Weights of a small GPT-style language model, trained from scratch on English Wikipedia: no biases in attention or MLP, tied embeddings.
Each number is 200 + 40 x the weight over its row's rms, rounded and kept within 0 to 999. Layers, rows and columns count from 0. The size before them is the row's rms in percent of the matrix's.

# q: layer 5 attention query, 192x256, rms 0.105, rows 190-191, columns 128-255
# k: layer 5 attention key, 192x256, rms 0.103, rows 190-191, columns 128-255
# v: layer 5 attention value, 192x256, rms 0.0957, rows 128-138, columns 128-255
# o: layer 5 attention output (transposed), 192x256, rms 0.0858, rows 128-137, columns 128-255
q190,117,286,246,230,182,146,192,137,282,212,143,170,174,211,159,253,143,140,171,217,311,172,197,304,263,209,172,219,214,258,193,146,254,200,196,246,185,216,225,200,266,146,193,182,230,194,233,201,264,233,136,246,209,230,240,195,192,175,200,148,199,179,189,163,114,147,188,235,221,206,226,155,151,228,187,156,199,229,209,257,234,171,228,200,205,200,232,251,219,224,265,159,160,275,192,304,200,163,133,233,247,149,203,239,258,194,263,238,230,249,215,260,290,195,176,149,126,192,265,287,199,160,168,174,169,242,203,183,123
k190,117,250,197,245,213,144,166,168,187,249,159,189,214,188,163,165,223,149,235,169,256,238,220,266,263,184,214,139,140,256,215,212,287,203,146,248,130,237,208,230,235,207,182,233,236,169,262,181,285,210,210,244,221,201,129,171,194,192,212,170,189,173,159,177,189,203,224,227,225,172,232,163,130,223,235,176,226,214,166,160,190,144,166,175,206,128,164,227,264,205,213,141,219,210,242,169,203,196,169,234,259,158,185,160,219,171,198,218,129,220,206,190,291,174,190,196,167,255,183,260,146,159,183,173,160,194,275,208,194
q191,102,236,113,227,215,195,148,238,216,206,140,178,160,218,225,214,225,125,252,173,134,171,207,251,168,241,171,210,242,157,286,215,174,124,279,197,212,104,252,162,138,239,149,229,233,158,241,176,237,231,190,201,204,177,223,178,142,124,183,200,139,203,227,245,247,163,235,215,202,209,128,228,221,195,145,233,222,184,242,176,248,136,275,218,150,166,189,174,214,161,212,288,156,180,225,163,175,244,195,177,244,283,119,240,253,170,178,220,230,239,210,190,153,203,99,164,255,203,162,195,223,254,134,210,215,247,183,232,174
k191,104,250,214,172,206,136,193,202,198,134,171,217,178,193,229,166,187,126,203,147,185,212,121,199,202,183,147,150,292,176,219,239,197,159,309,266,266,180,234,158,240,186,254,138,150,107,206,162,262,253,244,208,182,230,239,247,286,220,235,209,138,137,129,158,213,199,211,204,176,211,182,182,160,258,269,165,152,219,220,238,222,146,195,186,179,256,222,216,204,165,206,208,237,225,282,194,180,227,205,217,225,252,108,196,176,184,141,252,244,245,190,257,190,202,100,207,232,154,251,185,216,200,216,202,199,216,236,241,144
v128,101,234,174,189,237,177,228,189,172,234,206,195,133,212,205,239,176,225,261,226,180,181,210,197,184,204,268,214,138,186,222,144,158,234,176,152,183,283,280,200,198,211,166,188,280,231,180,188,220,288,194,198,263,215,204,140,184,213,265,218,203,216,110,168,243,222,207,228,192,176,212,281,205,197,219,115,187,202,175,203,197,257,188,210,195,193,213,235,261,128,207,176,164,225,227,194,263,226,139,189,205,199,191,207,234,180,207,159,218,177,242,151,250,159,194,177,213,215,184,210,199,164,152,221,238,220,146,193,189
o128,093,180,178,211,184,173,191,277,181,198,208,176,208,240,167,221,202,222,192,175,166,260,222,248,216,160,140,149,180,170,115,234,195,118,202,222,193,170,160,213,192,196,209,189,170,157,237,237,181,123,163,234,163,176,202,228,262,164,157,102,212,169,249,150,145,200,191,160,190,206,218,168,171,235,146,223,188,118,203,268,229,156,294,185,195,199,230,208,155,248,228,203,187,246,163,171,201,188,172,208,188,220,164,166,175,243,184,182,318,269,223,249,160,195,185,234,226,223,145,185,258,160,187,205,258,192,179,149,193
v129,093,139,183,169,231,277,205,148,138,209,186,196,245,179,225,225,250,188,175,195,211,206,161,159,139,253,202,210,251,224,183,176,183,234,160,194,186,172,137,214,253,126,197,221,165,185,221,201,165,248,152,253,257,187,180,215,77,210,209,184,253,193,135,264,183,186,188,227,279,167,206,230,207,218,144,205,237,219,230,184,240,205,208,181,182,215,177,264,165,229,263,254,183,201,234,184,188,138,203,164,246,214,232,226,151,200,214,205,219,198,167,233,151,255,237,252,211,168,181,191,185,111,144,247,290,214,218,170,203
o129,091,230,285,189,168,185,188,223,219,167,184,270,233,269,198,218,222,252,136,250,157,193,222,256,238,182,141,232,166,203,235,217,215,219,213,204,224,183,238,150,220,245,224,214,218,206,177,223,169,136,191,217,130,240,207,160,288,193,185,166,224,228,217,205,168,227,198,222,142,206,156,183,233,190,265,185,231,186,205,311,138,150,276,173,186,168,227,197,251,145,219,186,204,214,240,177,204,238,198,189,174,211,193,63,234,222,209,241,218,217,184,170,244,183,166,193,170,219,228,203,179,265,194,155,165,195,168,252,209
v130,084,278,210,125,149,242,220,227,186,232,138,224,190,167,177,249,183,189,210,182,183,228,233,183,266,181,265,163,255,253,238,200,164,166,210,209,170,259,226,178,242,222,243,225,277,160,160,181,199,182,271,267,191,193,225,206,188,208,244,159,242,253,188,186,190,243,150,234,198,254,220,259,181,211,225,183,182,243,229,168,308,194,156,183,176,156,228,220,208,163,159,198,159,162,203,194,289,177,238,257,199,244,217,147,203,267,204,196,187,151,242,83,188,200,215,159,202,185,126,289,273,98,282,211,247,230,257,202,122
o130,083,241,209,200,201,153,205,107,121,298,220,141,260,210,120,177,265,164,266,220,236,169,187,105,143,211,196,224,215,160,210,283,244,203,195,215,244,109,234,263,131,224,196,183,170,300,234,187,230,215,128,200,233,224,155,167,158,152,195,262,160,113,154,217,171,235,242,155,183,175,226,205,268,167,184,222,222,197,247,195,164,271,203,226,216,129,186,198,222,192,182,166,160,183,203,125,198,226,165,121,246,162,166,223,221,140,249,252,177,225,204,245,170,238,212,221,230,215,207,158,205,284,201,165,171,203,135,171,239
v131,092,288,188,229,198,184,224,169,201,238,257,212,160,258,155,163,227,213,281,245,164,215,233,149,179,130,221,145,159,229,186,205,122,284,206,172,161,260,243,245,197,209,225,255,256,166,215,204,143,260,157,241,244,214,246,123,208,249,218,197,242,244,174,295,275,214,213,257,130,194,162,223,236,120,193,162,212,268,121,214,273,200,133,185,193,170,219,163,280,186,238,166,174,155,203,205,139,268,198,232,104,198,215,210,159,192,180,238,239,194,116,253,141,190,113,207,174,241,222,183,246,274,200,214,195,271,228,215,277
o131,090,232,190,215,254,186,275,193,257,193,197,175,219,215,208,218,122,244,126,163,215,251,219,280,184,251,210,204,130,245,206,175,252,185,195,271,190,150,143,152,130,207,192,202,225,202,180,205,173,137,175,180,196,218,243,198,129,128,169,152,190,240,222,141,225,179,176,113,204,225,165,189,139,259,170,236,163,125,232,170,162,250,278,231,217,183,173,265,115,204,203,209,245,212,220,175,217,154,235,162,263,180,166,200,250,192,218,242,203,178,258,162,230,227,220,190,137,238,217,209,184,191,168,144,217,153,193,223,158
v132,095,219,124,201,154,152,159,209,211,221,201,293,191,262,153,194,135,242,172,190,229,171,223,238,276,120,186,167,191,175,238,150,185,218,168,197,167,112,182,170,150,254,186,106,244,202,245,193,149,260,185,135,228,176,160,226,250,195,168,188,288,220,241,239,200,185,172,132,237,248,172,200,235,177,208,199,253,131,105,176,154,171,184,183,151,137,202,186,279,228,207,269,213,165,142,221,243,206,189,192,184,215,84,139,150,217,216,205,221,196,200,211,144,255,174,191,225,192,195,183,158,190,195,131,166,223,143,214,168
o132,088,185,124,269,219,285,190,170,161,150,176,161,226,157,225,213,226,172,217,201,202,191,141,177,190,196,121,255,136,237,130,194,202,192,266,212,245,254,238,192,191,197,186,302,197,135,282,254,215,198,125,248,176,227,254,149,174,209,251,221,134,146,241,157,207,206,148,222,199,198,190,203,193,247,228,183,136,210,291,150,218,168,144,200,270,180,163,242,133,240,209,138,192,213,218,243,135,219,186,246,237,178,252,211,244,210,181,178,186,181,202,171,267,194,186,222,169,229,187,231,186,128,250,220,164,176,217,208,231
v133,091,188,184,211,165,229,197,193,184,208,205,250,153,171,203,138,230,226,247,217,213,187,140,168,210,127,251,253,223,139,215,237,216,199,131,181,178,196,216,226,146,191,254,159,210,221,177,309,241,210,170,184,197,152,134,172,163,197,215,221,119,148,232,287,176,201,202,189,205,204,214,196,190,194,133,156,175,182,182,126,205,214,214,197,220,137,165,147,221,160,215,159,194,190,190,213,192,226,236,139,262,205,216,118,244,251,238,157,270,206,130,243,218,216,209,162,178,235,252,109,158,257,158,253,219,163,250,199,195
o133,093,234,151,215,182,204,154,130,239,153,160,220,207,182,200,344,216,205,238,207,186,179,212,148,159,173,131,209,162,261,193,143,140,135,260,194,137,247,218,162,264,178,88,166,191,186,223,194,177,160,245,219,180,218,242,214,216,228,165,245,293,149,242,174,280,244,243,146,127,214,204,173,216,253,193,231,224,258,220,236,223,176,193,209,190,232,162,223,178,206,130,183,244,189,251,206,262,158,196,174,194,219,176,266,209,166,217,224,141,197,187,160,195,137,186,178,237,175,155,220,269,226,208,146,199,121,203,261,236
v134,095,164,238,199,178,259,259,220,228,280,301,198,185,215,185,221,304,249,209,213,233,234,162,225,163,264,191,207,227,251,218,202,157,217,177,225,262,186,181,189,167,203,171,96,211,227,248,117,310,254,162,129,192,271,206,226,247,149,273,150,248,203,237,248,186,196,249,180,200,249,145,197,162,212,211,189,231,121,207,199,150,227,223,222,195,180,231,228,182,228,188,230,217,121,129,189,171,213,203,174,205,182,233,224,245,194,206,212,228,217,161,207,202,135,184,187,180,222,177,204,120,247,250,161,133,213,289,189,240
o134,093,208,188,188,202,143,153,178,207,89,185,194,217,238,228,207,111,223,209,208,250,285,201,162,237,243,216,233,160,159,164,163,256,206,169,206,150,257,214,236,200,220,218,288,135,252,252,204,120,208,204,214,172,164,136,212,181,268,208,251,205,210,147,194,244,253,203,190,243,210,205,260,179,253,181,171,266,222,246,231,146,246,261,211,211,192,240,152,220,248,128,176,175,341,172,226,251,215,220,252,161,174,216,208,220,224,238,181,225,164,263,206,237,237,225,210,166,197,261,147,240,187,231,189,265,160,198,175,189
v135,093,254,221,227,211,267,225,276,270,196,161,183,191,210,190,252,162,196,257,196,191,192,196,255,195,186,278,173,175,225,174,121,176,141,233,164,166,159,92,282,212,204,142,124,190,247,297,208,206,277,146,253,256,152,171,174,162,198,137,235,170,238,132,218,138,168,194,188,197,257,198,173,246,228,276,172,213,257,135,203,255,250,117,204,167,185,199,147,225,190,217,230,194,240,225,182,218,239,261,184,209,167,216,193,187,169,203,209,183,211,145,214,173,178,199,201,212,227,133,138,271,237,148,240,219,203,225,221,230
o135,091,139,262,143,190,187,201,183,161,122,232,176,253,199,192,223,192,234,218,256,308,193,196,156,184,193,143,222,164,207,179,287,203,258,131,196,245,181,249,228,171,168,245,240,174,181,211,160,230,132,140,188,192,237,207,233,201,219,191,248,209,213,235,181,204,229,161,271,207,137,216,167,129,132,173,175,231,163,209,166,174,202,256,225,234,225,284,227,237,174,274,139,189,111,205,236,167,193,111,183,270,198,216,190,228,147,234,178,242,243,208,258,146,211,201,166,209,193,222,315,213,251,110,139,213,157,137,227,175
v136,093,193,221,312,221,230,103,159,227,228,136,254,200,198,263,171,294,166,263,266,218,227,207,223,191,224,138,182,210,257,224,221,190,269,187,246,207,212,163,202,238,241,213,100,210,149,264,195,268,173,171,150,180,217,263,215,240,225,239,216,203,180,239,171,177,164,229,263,192,201,228,159,209,220,216,199,207,174,258,228,187,173,246,155,180,179,205,200,262,176,135,227,210,251,235,193,207,196,248,181,211,238,186,271,240,190,238,114,194,167,152,261,153,227,214,169,162,168,224,185,198,195,194,172,200,131,132,265,262
o136,093,186,146,159,163,201,283,229,213,108,265,214,161,170,246,106,157,166,176,279,120,199,215,187,239,169,219,226,233,205,214,174,253,208,207,200,216,215,207,200,188,174,181,224,186,160,164,282,178,261,226,209,199,205,223,186,214,126,159,261,223,195,193,184,229,218,232,136,194,145,232,270,167,215,158,178,186,321,141,230,190,189,262,226,206,173,200,178,154,205,252,169,166,250,198,231,250,206,198,208,225,191,217,152,193,220,187,267,266,190,232,218,273,199,201,225,201,218,196,223,206,265,170,228,171,226,244,191,200
v137,098,189,221,145,164,157,260,210,231,133,173,243,221,184,182,212,135,241,214,200,202,93,199,187,144,177,179,232,240,161,191,215,145,308,196,188,226,168,185,228,201,292,133,253,205,197,189,194,179,152,219,231,262,265,310,197,190,198,155,192,203,226,156,209,181,129,153,173,163,197,183,204,230,230,206,117,140,186,137,153,203,181,271,163,228,254,205,154,227,174,217,237,163,205,179,242,204,89,269,188,188,186,224,226,209,270,215,213,173,144,254,250,139,174,213,196,219,189,213,195,238,208,243,252,163,206,251,264,274
o137,101,250,185,180,196,227,168,249,239,253,245,184,218,145,169,140,256,159,160,212,245,250,203,201,301,237,243,142,215,235,219,203,230,217,72,220,219,235,186,223,162,176,195,144,192,227,191,209,135,233,216,217,193,175,166,170,201,266,232,177,242,194,170,180,237,155,190,256,220,179,233,124,178,166,228,239,229,197,234,235,106,188,110,245,181,171,251,231,172,256,197,176,200,242,185,189,190,240,176,132,207,214,148,251,228,139,207,228,201,245,175,232,229,211,234,151,203,214,206,273,143,229,193,150,216,144,180,157,171
v138,097,192,241,168,252,215,136,202,227,218,116,178,227,227,256,212,168,200,231,218,215,292,189,230,118,213,241,288,139,265,279,248,205,169,180,287,159,213,185,252,249,248,182,75,250,142,227,205,202,188,277,204,225,233,227,260,234,133,268,182,232,169,182,161,218,181,150,120,236,170,166,228,233,213,198,153,241,202,197,287,249,115,147,163,190,275,202,230,204,142,200,247,155,210,163,201,170,155,233,236,248,186,206,219,223,240,191,231,170,210,213,168,184,151,224,188,212,174,160,222,215,191,195,218,162,248,231,176,234